python train.py --num_hidden_layers=15 --hidden_size=256 --num_attention_heads=4 --num_key_value_heads=2 --head_dim=64 --intermediate_size=704 --vocab_size=512 --hidden_act="swiglu" --norm="rmsnorm" --norm_place="pre" --norm_eps=1e-05 --positions="rope" --rope_theta=10000.0 --rope_fraction=1.0 --qk_norm=false --attn_scale=0.125 --bias="none" --tie_word_embeddings=false --parallel_block=false --init="uniform" --init_std_qkv=0.0586 --init_std_o=0.0586 --init_std_up=0.0586 --init_std_down=0.0 --optimizer="muon_variant" --learning_rate=0.0136 --beta1=0.95 --weight_decay=0.0 --lr_head=0.00535 --warmup_steps=200 --schedule="wsd" --decay_fraction=0.579 --decay_shape="linear" --final_lr_fraction=0.1 --batch_tokens=65536 --max_seq_len=1024 --doc_mask=false --z_loss=1e-05 --train_tokens=201800000 --max_steps=3080 --dataset="wikipedia_en"
Each number is 500 + 50 x the weight over the matrix's rms, rounded and kept within 0 to 999. Layers, rows and columns count from 0. Numbers have three digits each.

# v: layer 8 attention value, 128x256, rms 0.266, rows 96-127, columns 128-255
# o: layer 8 attention output (transposed), 256x256, rms 0.202, rows 160-191,224-255, columns 128-255
# gate: layer 8 MLP gate, 704x256, rms 0.201, rows 0-2, columns 128-255
# up: layer 8 MLP up, 704x256, rms 0.211, rows 0-2, columns 128-255
# down: layer 8 MLP down (transposed), 704x256, rms 0.115, rows 0-2, columns 128-255
v96:498460591421521561469495535517457487498471494443368498460540464566598546506558440518544505560578620429568535505502372363578449467571480562399496423443600515480520473465577581562490370401460608587471433465521509451554372474421567538487477503382501452536444445421470547393566410441544566481387566468508522491436466554451482435517470487535500491477590473491430556477490541545510521528447
o160:579534474536508515508479502517359514592516523553531472467501459407511367472521435459481502603453555623487540422504515629518531564596467381589412533464469602557486504337458416532470519532525552493541560388465587521445476593553360450440442440645445514493429388599522454538499390459490443628465411629532415513621540363469651480482458510575536498476466586424556404560589443398479535536650
o224:451471546521445478477470513463569430501434505485488509520510580542487537482474537577508520410482465490515404573499496466509541443457524538495567527526501425503539504556537510487477495539509428493457495549494479530508549464491517502525459459494490519482503501499516522490480559492510499481514576419476539464472503558482444535500512554451523541529482425564469526456385526539478474453520
v97:452514601456494539479493449461542576612460513459443487493483594430520638425580495556512423359588619525567482406496468497509582396577450421555558387598407431496499452524519535443528481487546475514575502502427452515520519544573522511540438521436629457490590596527592492553456484514487549427544508561542452552500414469562414501502532382535438491430580602349568547501525475425428436465492
o161:446512515577604581437448543494476524495613404526555514491508521452484518401510603522469585345468453648401524513524480523602565441416595535530534482367434552488506571462467393530567673578535588472563495454519564490482575602462515409494590581602520440536511458408562424610479518562516488411434421425521446393580563518469475558590427521504487427556470372555521511484451550520441488444481
o225:513500457512412497530520500517568414436486573466532493485552474552543479536473418435535514618557529549469507527426571471461474544506501482480512528591546540494503518517559487518427496542515509547461551558486478486526426418481485475461475502462468513486541489514423599507556538457444526544523527458546518549477493483518461476501563529479515554471482496497450480537518495528541535517496
v98:469493438546582462479554450520441459510498543608416543512579486468482564530432473538484456497566427453498493490476565560410364476454344551440411422541504600405489490550543552420490494545480525564468399564520560368553532491404561475594490435593501523418482584441543448522521546565523611524565510473385429517554444599520515491453420496487586555527577478596505473464494447580429531419547
o162:496568536480379465433423447545502476383559561440554586536437486406485464536536424499518398381374426506603557465519455374527558463501467604545500583519467424575498449453426386372420462631533429525469588445506454552480387434518541528382515491510461472679506429418441681413508429507586563538491490466521548615438639509503333541540458462438594486486448488484538518496509566372531579616577
o226:553466543453501515540469556477553489534554470531492481461520499588523441488482572538535564484545578487440486495532470599465514577583565459523473453477477556435506551477560579571541499495521530538526432503495508451555553526510462497538537499490576502480525553555509459512492572501426497459501496496498546473506463521537570509555519563509396515516489504503496528584584500486479502433500
v99:453483563567562519559485534589484513509478483470406468528524437450501564420495534600582569473513543484509575547449451467431544534470414579576536508504451471420409441448524473534606597530493570480429479484448642531482461349397375560514597452564480510491502472542510436502481563533377461568403569576544497526446534503632579465444571554501465431501610465508582570498360492373464547465519
o163:375462526490459508481617535397565432460376529410468494422448439524502620419558449374524506402683459466625495413532467497449545566505607534527378521477531513442339535619585620487493426394533624509548596464677448413513434482581496527464362565479557385487429613474552491528524533679564601470586411356491451611522476521471543511593566574488498433487475458557418434526527463501606462542437
o227:605499460483509518518432479474485477574562542531496500482487564528521467566482567535465492511446470545456535571437563531541437459496449462488592455496457536491592493468477455542455496553514397504487436512431535531492526494474521450551552491475413565506527456523494472493506474379501430539497473576401544474486456551499500529484391458497506523500511544485546503508513543554491455472560
v100:526551568540488618493530451518468553477391546592551496520377448578462628481591505576516584540538474534464433548601551501492472460377427492617618469351485627549509420395471468496493487397522562356532428529527595470444506523405473486496511435546481446434502553502483562475545480490557617400528480503625609473504552530494351484482520499415475513527482450470419436501473481513553461382561
o164:524519508540417418461387501372582489446442465386542546490529502535502525516499367459434558435452344417425520450563592687558477514522627629417334492494415574399570465566502421442423473469488483527499516617566455493430562519566359486565549515514586570608460536570538457433474295540443489543490457625403519430478370492491402475372505464446534479424499446524403517433394510505461542481407
o228:479428437448567495554512485543442547540533548568459465467518504443473491480442564516516491531530509514559531539452459494496518494493432415494567565564524410570400537507479597504541499543531495508501542436470552507514492512434589472493447462453462436498508523434520528532540530461566483503473501439559459506479490529526536479527464522549482501547525561476591527539599547528469474485524
v101:499479449550467547461520679491410422530497571502551395492499518530461485591490477513595460509460603562541485598514465498542553444507466472473437541492493510395525499468464494475475503533506526500498527561532449532563558564517544590434556464522468540603476591353588453550615527488486464575456561535587491481543424597525434520510504512450340578444544454518444387498468549448504555484385
o165:630506570491568532545527418581521596573554383575584427573444560560545605485457553467454506541474409577490544442557485569644538481473585428494501431556505546592529457515624546595565416533580464528539649473445359509398528478696450486504602465545554493495537485619533527425365424397441555429578469378539460720472524437467458504527457477573574445478459436577613588390498457537558586499714
o229:439477456547458482523485492494499508407501534471481499440480489461449495458472442508507482531494571423536540490457441490458530461527487524473501481507522463468469578523406496450425504486476502430468363511538579455499434489475520517506436488503529504505530480446462480509494497547504486481491506522464509325478487500492490536502554479475434515458524580477471448533564487536465429475441
v102:599472405511430603487435444458553448400388430449572518556543554498479517434498573388602523457556430477447482511489443467496529512519462471422485583488464459618574508429554463444433541499550552552533510574537458561561458369471516429441521552407494452438433557467495578480428484554520421414708502417506344485566478498482445512460639501550440476610530527570463488524524453354462507570465
o166:410476515517542530389550607567558506532377591544525515427443551368539387464458509533583597312531593471468536393382548570524408553506577644646576537555494517534462537435544511536511397387553496472487406539538416491301468478649595469524450437467601583438535574553521404603582527445450514570463567483438541418421449410467631436474508423481483400567589585543505405461624632384574424410477
o230:582491500539476512594513451463428469521541483492459523516526457557478599505545499467437475622462486570507464525514448446428601493491456387459422443459472455473498461568504478501495471580503504512487548477501565454597567570456478520540449525488473474504501417471488511420517457475525449492464454514490545564555502495530443550558517467440555551444448455488464545487458472576465532530529
v103:599636458488545433506526540417472475452500582468618552476520494540526565498540507472478470452496547426581388501554487522441486486402461474549486478612549428417432547480387574525350543538488480451467587520561553391459544459610574544588481515412467431495552487412495472360475525530525636564517492476618585483406403574430604449505459573486586368571545486477460506477485447534481621514420
o167:638476480352591529517512569518471418613478427525499433512509583528405444492365493421309476558475509363331627491493463480466393529477530613291436473522507469529528497519440456509452506511578456562458567444544549570370441462454481485417466577488632598485564446424413587506541513508410573459561323442463604417433529386458504516473603457421532382523380459377607535482499490603481531544463
o231:399501491618453433537531458497489522534549506474571543493504427482514529547567552490623510458518496575606412544477534494540502485537493435612544528413504532541455507480530464509520539544480471467559428474415453498556518497536511512537553496546492475552492554537560459517493483482582449485509598527520458554537550538495514516488440567573481597456555504543411548533471499444553529465492
v104:521491439494454461435514552586502523513533373559410462483491479508466551562562485445569537572548586599532479535462396532482411569431423622439593517498468468469600571545574534547479565561478512454523377534489485494433505591529619449495487490498538544444465560681479506383543547536519489445444506497401553598439556423553504496500486485594577409470443328552585542426476554543588458447489
o168:520528460487583446441537385490518543455610610371525532575692582474430530567462429474406455521485560504453448455356473547570443478687472630635488625397431524519502551492537500412539487533473420519579470549602507434572496450507489539544537463649547494566495525477472423576534430517564612493601567433436489602586532407477579558502602433388483540412370547562335486531517506615443407384532
o232:526451589547462558571480563516496518540480465580473512487379473549509502449512530491556551461469469468541446541539523432514544532434507420482489409524560484512472472527500500584473483462509498520444540476444493514512496495501501502458438525471450556408493450463587516432492538475440480515487448572543454434500500516548474458532462534480509505574538488422556503496516422458501571543513
v105:475538506554438459463474473479530480557511485528477508471465594517494480439470528484467550481462471600416409597470559464436485425481586478565429578479470489445448479449528597517395629471574477492444514367471465405556517526530489519482599418602568566540423447550455591438508502534559482532434583504464458540490629570510506456530607561451509621418464586479526473411455433413567437556407
o169:417565527486409501461541523611451582400457539588405588462621528591534559499616549578509358528542579597471537332524392630502511420437479506477462370548597583445486526582490496546520488527382463383541517567414515472434477550575525530455505575454470406489418515501565472432549493511433428380447454401602356553424483401375459600448424410509554660455477346424544536479493484545364540570525
o233:562444432435582527506455456409442446546485482501500420549434489407454511523482516477511604480487475463516476561462548428511511518511462452504554538531482475512468485469483456480495469521541485512482515512512477563537473483475455460520474482583518510491497495479430446531482460481534485535497515585521461426540439560551454452493493509500487385509502499540456504584489507499549496468486
v106:577509520490514521412525428514530557493544445531488534457470531506519453474414578548458580547689500549570516375575530573524364454500486536443447508408517393515563453548535425473542464476466487509465590525475520512492450544471445491531601457500516470490544450538511466396556500529510479479527469522354437503440497540413461514502509484477470485574433568456502611532430430434426556468481
o170:508549383509474536452449489428454504514403521488589488476423551496404639559493387446446516468488367551498437539534433505387603562510494541484483532492369499519442577490426426461555518514459508537578438590474461437503563341495417570424639384512589454471339484496427450516566438430445525500503561476550607343413517539580379507473467573563414445650499496506636411502574568438513426502644
o234:494463560491520506528502486518471469563527548516452509504509506480534479502498517530533509554447607455523500421486522514575475494488491509513497471513544544537543450507508542566429489515558498491516550461479503525485490588470525476516423527493427562504599542523515542506436536515505480518485489518411476501515490470430536501494531461420564523405480467560460517515529520536446538514469
v107:576520581494524498461577495470553535478548602528468544466558489563440567564375542525432456490554485477473563522571497455561516397509619448452480466447438484487506467559356520495484493558425575505545547427477465559429583403465519448428639436504505478555510446529542482546701648534594442502455473463493609483488520488508490511588514474532482452470435577499447499482462466425550439525562
o171:489544525557609585505473589524543559516460516446549478515470441535446590463563510528535536529461561538407419750449440507444528539492419411454435369547407540466577542515448575457457403591526409432558454505476525392520507496488637458520362485432512520475446501471672536409412496492382589529479572486386556524375486571553448501473373426548541414457468371541595432607465479411445594469414
o235:491494502469454440475548481522453453441570453514504484566448522464526492483496499496513486483538421595548525343478556493507485506484510515520428510509574493519454555447506444541512512462492495561447578433505456477531495519480446542587639491553518472520528505498404525488510523516503484521504517497558465462530554438470564497560511602405459554551554572490443494444518535532506488428573
v108:462536549425423397526610444475377525473525439476545557408480509499635507538482544408575496568591544511567548550567461359486517447549360596408492576488485521556466472514629407511493559526470524421339554459365538540477571435535567554410534354441510476507475525497511521493461479479460578569526462510597415429393456485495581554476457381528571447498485531510513460542526555555478507497501
o172:585438420510462649425522438512554539495519490519513375407454426451451576600498464544486516473486482518474413487404451430508520515444520542456598547403624338543594465558531458549483466513359412266480417506637492547487518573492476563462529522564565536607357525547479425531509572284590453420601557421586505509534514651538585418495517502484397450409472472459601577446450475550615605489448
o236:433534508475560428521513520539471373538534515491470568536515560542529478377553471501489519503527551475454529476579537557475536480461469456500482421584447530456435454495477502412517507432571541648534520478446452507553503439505492358536463549481491491438577528469468520507507506677497494518441513575503539494520504448444480572445452528556524530556515525497426503478503525513500500457484
v109:454419446445538476529491457498500443408601497462524476497474480409447537595507450556457576488482579460528476532505469536428417358433540502382439536549443518579596475370457512351633599530538482452473514593459465443511623508518416562607497469409412480542454525479524453610417454487498469450448552534519588550417500583465528566489564562573512551449543567456427539519561386482523500498525
o173:437582605530445579427527496410413419462451509642510399539540477438681533445488560401461283468476433530588368533432541534483476534547453446481592540478592478453472535607561415542413452427558498633571551472390523418549416548641439494543492452618566586429392533417460478470475499453508522408475576675560447548410563462611460459424386437496523462623406492403532408444481513537351515496468
o237:535501468453448521573427517536579596535533499450471536405484489553406530466531400538537568487483551475442574389519470513465547508533511542507418494497437524566443494523508537543549538531395508450468398463553496488504478404480517447411609566464490548543604505537543533494513495487462496524508520392488458440550482461482524509542518553485481515420498503526528536533504520472554483484516
v110:419525526408471468509450542473543662566611473432493427472507520486500487464574584464520487435502529469443506396506461476464500426420568444535452534476482444604428354501426436527446539534539554455511468465509482399603471632395457551532521504397560482377496506479550523582539459514499419499580523697469504425462532531531456467531441503474576468438534441612481448430590497627491658423536
o174:366397524519461549480543488516530461496479526700470513358554374564528640481544509445561487575513436472296435601444481476507521531466545567468453382470646569514531444429456496551472612352504445543454579545641480563447459454418463474547446383520505513572586594414611427443477486502643507551568523483604463536587437432540518573520509520559424549444373568619642569506480546440498363581550
o238:545527419505491502507491511487537526478501503433550510569456556450491441530486502484465488459518516574622489441476522524558473449566473513570537554532425528475506580531518510480444474595465503519536475524395537479489535494499467504506461553444488470513389532529465526493492529572429529524468473452465486543412507497507532492459545458488557425564524473431393441557529489548487484433473
v111:477414493483370501459503566499455572415560529528482464416499417487507526595555450568554509426541589548448593522520515544501584517419445488473522467534455487434525495509497539414412476514524416477425606368470483509465541504456533463497591499420448569517545452578431485511398465565543476497487534617563576431497465526417614505530525538489503403580531498542584524440458550539542413429594
o175:621528440522548520498487399451487505500477406479531499505574499465543564575518452408513560461589431645499420552492537513495465492367598511506613563446510602451473517573540592533492553552437484368496500554485444650534416471522455512478410492427517387443665403516426495627554417462382469536405545409558476389449459510605482482503384662436516544580303482438486475342478414512423503358439
o239:443488524526458484503529576496519496524491496508498552533488492477439408455443533539459449507456544441496539459550481474475533445550450549450504499568502457534479474476454429453513532447513480621492513464475525451488558520416532463544596504528564525605433566492563521464509588495583529553517414558479569618539481455496500481483571391528474511464600473497477504583505493448546481599509
v112:439573485564413445554474489602593353478549510411381457498522486393473490379500500397529516539476441441565506460542576500577543486490461547577462487513536468558579497451435456556526423462443444508457491439491575473540573486495506552459382504411512417402481467486533440531458517441498490461461483525534437564623419569463489383657512549436675559442569438486446473491565569471504373555599
o176:437409492536485582445377427480461548375441568520573396586389475506491528643486388582533398511563493508579353402583397586489374456557426491481618513511435479521505427447522489582549557445561449561523451420482513595396526643462555346447483439531453516605491467463565530582580612577578500541430427553390422597399502497567553548473551541533379529594373569618532509439374513541625548547556
o240:521507495436527530580599502493445499591486435477514565462527489509507454483513555526430511402444534502408570529414528431472527508399526464514485545490579538526490493531532575465415519542518505484525555568548498455523488388547479596450550504447526493506485485590431504441461452499458476532474494482502506451514521487459525562485460469492494463491563482421442491520539516438437553496432
v113:469591436432472461422609454568450464491570519452515566459525599402463466547433503462499598512448629509449501437544485457600447523562426525601502618412541523478473436438480463564507483490513560557514393467441479394493474565369506549389568514458388507526530429500454503580572433459558485405466373546582487570573445488503571481465458602500419484511534521455407574441427510488521546590447
o177:407506489455581571467572468475591568542529639476461586342481506446543466500462413574297545471503434539524420525516459580398491403532488450477542427565447402552576498515414454557437419443498411435560388494538563423454356456605518370493427469453487443678474443513600468512417427584479501570613530555368480627449399630424555480552352446537584613357519556574556502426530596537411605444536
o241:548508523526464492556422531507446495462446400479528434571461500551483513466543541473549479513533519479479538484527581467554528541501440529471504494451521515512503493529527528434524546522480494545489579514513508546517580535443525583516489499542538527430519574507461518499564560463485471460457504471593524438538535434493476495449620548479466474551531420500504467546452448470527407479505
v114:493462533536583503438475463496413538656537502613444520453521525558513517550594612603546439441486519532452423488521505588530550467464515610566521491560491414483491477553501401413529486624415529473535527513452543420443457483555519529450450568433477402471345410542614474464422483482519459497633458468459395584542503446507437453507515564468448485428476447507506509553561576586586491620495
o178:461578533564574581438589467626483504471596546456559664449546558452436643601371359523528528532589577567482465450579540416569483409499464476554468532486411519504557421426369523411464463468433576573391495364505476641482461361446529387621490440533437503481608441544506498567450567433457504630585540543524556434493581546497513361522658436524509370635501509543498431494426388423538574418459
o242:542453521525447477477424542446441534430436466561513473510479426524533394428501594487467473484452472343491536508466470547474490500542504476417556491517496501557452485504591452555541443523522487524532523604503527447540575592508510525468447606487472505496512525536452527508493432555485503406428509489540550516481488490533464527495444483433501591488554515460531555485601539602475446505488
v115:478391444410497522385514497579471509541509474505436496516505441548499406539521494488395542550534443515454395448534498426462527507527467487398538488534495528439457435594512510587453415539618478420541475532346541499472478408576412527408501552485588520470553610509472487629533424504519397454524580391535524495475452543517503494604465437559407481465444508582546440502509520457601526502599
o179:454611517543496523542436517433391440483436456478573434470550545434387610474394524532481554468514592402544618508435394568589509563499538473685492459459524439552493527483621525407474645432453485571512569443442559548399465589483540618625591554413467389520380471395493560422332597525524479541475392352441468530511362459374516499450543448445529466555480493483480525382554637502438515614427
o243:540509510530492494529478488500537557521476548529459551531478526506527455476527481446477463512507392463478441485530491422492571485477428546429514527520445508492543504482471486557531492476511530462471461517507443470580483474539493517444461472521558504532552481537442430501602402518452484443506593598533442464490595528537517520536455559501505554467525523518510522601462392491495513470501
v116:330527488501572530534421601444566516396497520552467624428492575441628460484454479450479433493608545468443460390527408520565536434360492522397443470506449431463423548459551492436425457552475504396424515666533537542408604548493576462499454602610449478461516508584461468584536575389499484448538651589498453468451536585547445497448492458531557512494480450492419540464473565421518494579539
o180:584569603395568549410480407560510472605538526579541524502482515648374406569576630458540449380512446482600487492411630591415494533628500531442450529533547414512524542443484618402550426490569415484497567417479578476571380341465512528533547433489544471608485491575612465500413584523598374552425558380549495590573410472487477502521507507411477274494518581428503575570440454632627538450432
o244:452496463495446448574469582526483456459463460450527448499493535469502536396497396520491502530396504519492549551540464422507515490435529495541572538464506561492501462523474457583492532477469558511510482496491516533506561504519448506426502511498526476485506479497430513499540457534440530474539477546530495447425559504467519522505488508552527606475457485553539498497510472512400450533512
v117:491441515534529443410521483487515372573496485537524461676494414453472518516386466453574472459441415559478420453502452519529483475571400481354563448459522385480505474526412575543433479550591363487459542487393554458583582446459564490421523455448546410465480474574516514506499448375540464389465521609535579526383588463441452514553468528520536460640565469431502445462514521580394430396473
o181:547364536475673614430576431592362467473514587509580522506486544551622516411454547461406566478570434635522606422467435574649589565494574566626329547552410557546432476551596452430496529489616551470590544487529523382546500684491440406489410500672461582573520554448479634534547461475450441562453505394482579392498479436511346489333562541550427548608515597602664475521404489491531470581382
o245:493568542431477468516460613465590530512579491505469498440495500490486513582540505547545475494495542487529494514520560416420452472500471504460515432510519516473566561420426473550561445495404428498457466580526504490504502366532523398538532544446508499393484526480509484504460556547496525501523496530470442568555567572555618538561457459425528463477512438385413532504490440498520526420494
v118:491451626572522497478544521473432430541487531567446498507480496599483485417532467397461464510429485510477370506456483439516483493595488532494504524509521585614386439471383428432593493515673497473573514571470566521373492499608529519496531507436537514562576472537476563544462523477534556575459522576521498443474389468593476521445451521558533485500542507588490500461390465612514443512463
o182:573544522472555670529539489513482434566515413474463556459534544484641456573494439457424551625463501631539590541586544470406539489419465579498513471528525391540538524547498442562452551485430514407437558541514480569599550468549555452596531526428548536457453584567568550503466385661583641402512458529573475474544506559519448458450479366498422382473461606509452474443442586450479499517389
o246:489529448430501389552491517516587525433448540533471424527501485534444541462498506508547463417503523406479431448428463536542514483535531424501526550479451548403499497522507564465493479452510493508521456459538527466470489461467496522395412475555507454471449427480489448516501572400437492541488514432448552570512474447495591502532497572518555557539549490489499509512575512496499535510606
v119:530524475435423523510594519440495527494487505468409447539486527442555500428413511442377489550501577482517437523514477495580376450450494516430547467486542451543531536479594473538487533529573431651467459441567443551511498502490459575469427527509520563579557497447470501511548499465441497444497600549407475439608602542531465611542527637527378550533564439483525437491539414495496474477482
o183:453397453520514448461473633530492464483571411433336400410568491572437523696657504526486557542510483571469499436595445486521519391439533373522496541563454427435429548609584441442524595390475561397509544544378482519479573372623559486548624558561448466485461426556581478509352533495533504527498350538550506529489513434446433406640478564396514370496650521561496514460508523509629455530520
o247:567571594525470541522510516504478520449520568532622549551487515457493452469459527519548431429539488535514469541431482488513544559570539542559450510473495614522562467446424517479566430548460484566457466478529527502572451591439465466459487444487447462458521514491446495500572479523496466444462582486473514513493507523538585501438471469500468566524447559404399516518513523490427534477466
v120:563430406584548455481574498476436419536522613453597622648490532421462464504604432408550445416508539409448559535543572485532485498417532501396481456492445437515423524569537500482485404402520427559478453506568605436364601483381534595519570554568496351615416505471574437419466411527471439495559487512445493524421533422522494504592570528493498551389437483599523501594478499550458544479442
o184:464662560432582505468434585521446601428477549489597462473565482579668637493505506601307474501617395422569367371516430546488520560409544474595436376533589478583494496396504556534466537471547457469511499301357421539547457536516520483510436402508539468448432513585387596516553333447494489529451383377485483365577616586643451520408668604586271471454513468489430459519558467392607653609493
o248:494423517557471485516483481503509479511445458531390489596493515442420414530449532456530480502486570533534502551549540459456510466577460530497498569464441470474511492544462403472570526518485545497517491565564574541530547494546483498510505521446472524529531453459602454451478574529438516563477607581553471501506438439437525473497436453481586478565506505568522506465473503530474394484520
v121:355560524584435507453547535473597429609448456368466494563546500482458530509548524519551415504474455583391456497516407550589443599607446523440370490548564613612480568520454519396488511469540457444459617504461415485559451489291452498600494543521464457535424491520505551539547467604499425612495469534529544488392416582486490479585571497529541392461484593517504512632477518489490602478484
o185:548380331568462447502559558483446601383487483479460495506481559513546611410475458562491564502543597718478567600498507528494501632459583425531629547472482513443449544572621431654479477480566604427494479555460634618448480491591499430404480511354571443443504468445561554591621517470427544434463507541479506521617550596493571370534445484502495430490531531493508568379488437533472473432512
o249:513553639445523522526448463511495434517602513490546466479481492467527405551520522467526477537453420351518557462518459443528550419479435535464450560500475422464467502467432517556557529487439450553485428416510397443481482496533500485466520471577471519574507539567482482472450515482538493528483572477516472521472557433476505515429569437500541541523495486465459493569480534501521484497459
v122:474519494541616413408548421501465525453581498509554485452533410532515473422546380539507457614449394474487543432547442450381482490560551475588540397501524428471450472449587437418493522470481516409591515516594449548443549532460504472541438605543529469421463563387464536516595390414384504478483563448634440614594567425600443491490402535579428527520431541543460592495534507486557448440448
o186:538614492560599554600550435543476495478485401537506421555475447447518587552488553522412623394482541475506509476531543542474480470364486445432521518416494543529549482420474443503391584460530340575463615467450629431350407507486470532489617526492476480603435564453396508587509494422677581421500402543521494432590460531400684512408566607376535520532449522579502451544463549496359580565504
o250:521460553462495488551469529498523466509512470458489521398510505552485435457519492488566463496533529465539461559553441500504507524571488496515396542499559488459491488557486563474561424510453548519443440501468408495544585515564524449505476491546500497435515477511547494489500537620389535505473537466447383478412562529549456522514443491546455503486503530450515525469492507553581496450489
v123:478487512549492605569473568550527413456555465427458522552483574572559514519559574470524435462550438507538491535465414602386455422537611493510563453607481534602596468551513540529525441518456477358400468469468547469588516524514406458482319538536437598441501568525459525518475475479358450416539438554511545505514479524600417452563377441415462542468477446539434512491444429429484481445407
o187:492581533606453426463450641571515562622419515465519444538436597536529474522451518332462606541515567539536564558531424440558459442532460590471499606417469555402422565460501453637486511473653506473611495502448526538472610453469495463512484436501476422362441387482455536570481511521624494539517531433500505459654532494420472571381525502516622533473474521457533599461590545586600412563429
o251:526390444421573469524507426439484504503513561537478502487537441472437548457535455520559486502448465562503498484500536478465438592467460475502456429530455492452570506545535512430541493553469529532453496546532516522505446529531537475463577565514489556525533521479535434504479430496492505487501460524525428505415566525519554428494470492537504485507523530571475430547495517498464461444505
v124:447496457548492496530625441369538380503469525484474504594470528565549536500490528544513505451422466496530540452553463402538558550425462435438459511449454471524558382619461522578420468525470509476452509433526559382476505557424607607538553522448548520520485478379474529511432384514506567559462481419470621584568525658594487442480457432518456426464497580572461492549526376539456457600525
o188:383452508568398532459436498568451515581570469528557413492520486400495421504553512626447511629504575519394511485524552582480523714410497484515594486621478508426404442475538472425495404450451513423480438511577470576465486444590425403493614604543521317522355457564439641513449531591362498460441508496516509594401395452551467515607481531472463508469517604365624478591527588530599613484475
o252:525491579474569475512499515474517539438510533518447539438493528462492531503492446478507479479537495515564492541519464479456447426533537522482432511447508504541538564442453518485532529544520472555508534536436472421541520518504465553458468455522482590557556549480530452549583482463572512492545452498517437434548495484439524516411535532552538495519515429541443496432461500520508499480482
v125:519543489448453511385574486536467487388579405440570529519464497455505461612506524471492472459311439480426426501482421500590618422549430513453503532504519540460383502528473466541536619526464479580398440476480516414420424489532370485531558491535554531521557509475466563515655557525542514503451368534516535488473507581583532523537513480549553449552537504521456490470526553589440593507486
o189:624474551416538407399508554452457389571543521583461556373562583383476438462568469333486419553469553549484378533421434424481453522402603480494634311365477429474550476557598558453410479654599517539673481574484542431465586516492596555529491557544558525559451413475512505503589383496447485583509536457451482463485469421471466561536450540334573578572525611541505481604491388401573580525425
o253:414477438566503512527501498530478539510409526437513464547482465511488544521507572583523523497521496465564560501518530532527492562556468516550498576546496513504481564477496476540467554457489482521404494486539474532537495494489461524502428481490424457505529553506480470529425575566530478419521508520505514527488509576478515446514525454566487535455496412467557544454521551476426525515559
v126:491486443378529364517529340510506584425577433487489525524480505502587555495534510563528464540463527546371402488537495577493394515545453367546532512566507498488513501456519495583488517527412381592474612513557418487489507522521481572537629506463579493561370558492477566594453545583460539473443474470497439454517453472519491485519430556436595487423532455571496507512489406354517431521431
o190:551560550496553388471461339628554488463400562572494443504498446536432435479510480468345544518533675567461457538477498513400429602461579605560527548343594490459593532502543476585389427451436543439455491553504567414481503517551526414530399542511315505515497546506530526519444614407496483511569534453558658471564457559335459489541409513592535513480522458580618435513458568440467536635561
o254:536540474529468585531533621422516476470552444538497592504482489437460516443428518476611454478490504463521556526488491402590511458512423453418421444477530539548520472446471523442578566502506462546495468526499498513539516490469457493497556527506543542504517458515463481450532444549521484527467530467501423547462504491569568538481600497459459427557492522464470526488455461575556481424453
v127:450522492427453439555485590558534474464472543424459491501604559406552455480424459502523447439485433550488498524459503407519496494516557611429572580477611523531491494493462572480489437494424549559544576442552533623505475521558516398504532458601467427523364544533502488565502582473454468473456490454534538592531480433578528573485451563428494406515455428445510478428394457511490465505529
o191:425581387465578580328507369380488439554520483508459468498397522495385419477597490537359524487626603626485537466500551522443421475464489501474439522568562511450533600525615522571518525463540443379475536500392520275549527483581582595409420499379550506541614405564436420447478388506509552450479565514515393401422574400541474466585434450502567466538461485530431475645550589431424496517445
o255:525419494520495521668513508555526497464437516521491556490512459500543536500513503459617499558461469479553525515509456539508575490478484513473510486492414503521414450479459473448485537526536520531499513496530479524426516470421447535553509558508529496501475514498557497477462520503443478463515477541500571541504489521441493513493524515529457516523531525517498542488461499513551495499529
gate0:507503477574409406459454408476368446361531382502464559569409438364471463506532502497551399420521460537463472469560596545568531504541492455501570475530427473500425621512503431390465438560490622520530502485497496633422471508565509436504461486414478481616501565570481557468515486492512462573523515361544462569457499537491479515477517520478580489490484387472526546548456445522437499490498
up0:447453581522515522531475561501519581464521574464536523420594618543573480511507411532480500532597415449538505436592397446557457504537550489442490576584464477497570508503496639478485521495537537498418446556475603464533563527535521459575552534618574464414493487436580470399523417520536557490562550606507482430586444473437466500492518505580528461378545452547466503467553525494495521579477
down0:518424487470509496553532502482449487532486567542505607495417442451475435475557483508631524493488512559506493514405438519497476470561399455504467509462528430516567427496510555433555572475518568484547542444466517475476481546471530500480470497417453510436480465522481480545600526419541461463455413528406541464488497418510498501530498505462470501345552473558427452523456554477564551519455
gate1:496442425461515425510457535497498553441394508529558492407584476568458598454481486491462453448498412481414496412570537532444479472538497557540416541409521476488485568471523476534504447449466537521536498548481499575505514458446497561495431476473560439492503476567472432426563510490534425521481493443480604582519494409526518485502417510529438459459455384525431505520434429487536445554523
up1:504552477519442562520473521478586532582554554549517538504561506428536575460490542505449526565556544533550462533493509480590536511550448476483459528503479563482476503494544453612490436553496510628618535434493580546454480556505544500465499482520519411407532492453450545590504439464517507565556518519489556488446483442529615611432479448510554569435503505565450560521487479527531552584498
down1:503510473494572441502482538525544453519431471509514562513489479540530531460479553499505373544465411559471445477518445485537572504435409541498490475409589493484597592506480444453453466521469506434440440551503517489493580461525446405625509579501457514512459531457521466456431431484442525574506442499501489519582550395537487518472484484456416505521518526495532544373491497557522460471526
gate2:475578491646477535414507433504436533460520584532496549507413398475547447452483454486519508454492475551562497483498435451453649442432452621507514457469498446455481516502537630518584474555528433585442542508438517415524503500355478484547497400520502420510515552480486499574510400509519545456510441434431429487573496503512418482472560500526537505504513472456482473553514544515464562520593
up2:519573489444490612495460558564460460529521555520459469486555564486449519415529455458425432441462586631538465481590509473512480471471507480491528516540426438504462542539421478552593554409543509480514465478580361535472524543458556432636408465468462544492455475489488506478534508613523492553474502472510484412590404541475509533531512515429599519429516563582504437460426490487594480531560
down2:562505428441582537419468585574550430583409501416457431579523508464466472546429526424457430408570431512532524483442593364467465564510534459480554586512430511474438544431480512507481536484510476575538542525576556576535513575650415618558443516489480493490490468487530465601385507496496437562501492433488473459439484493434574529507496514512536527529511428485462427428491506454558490499440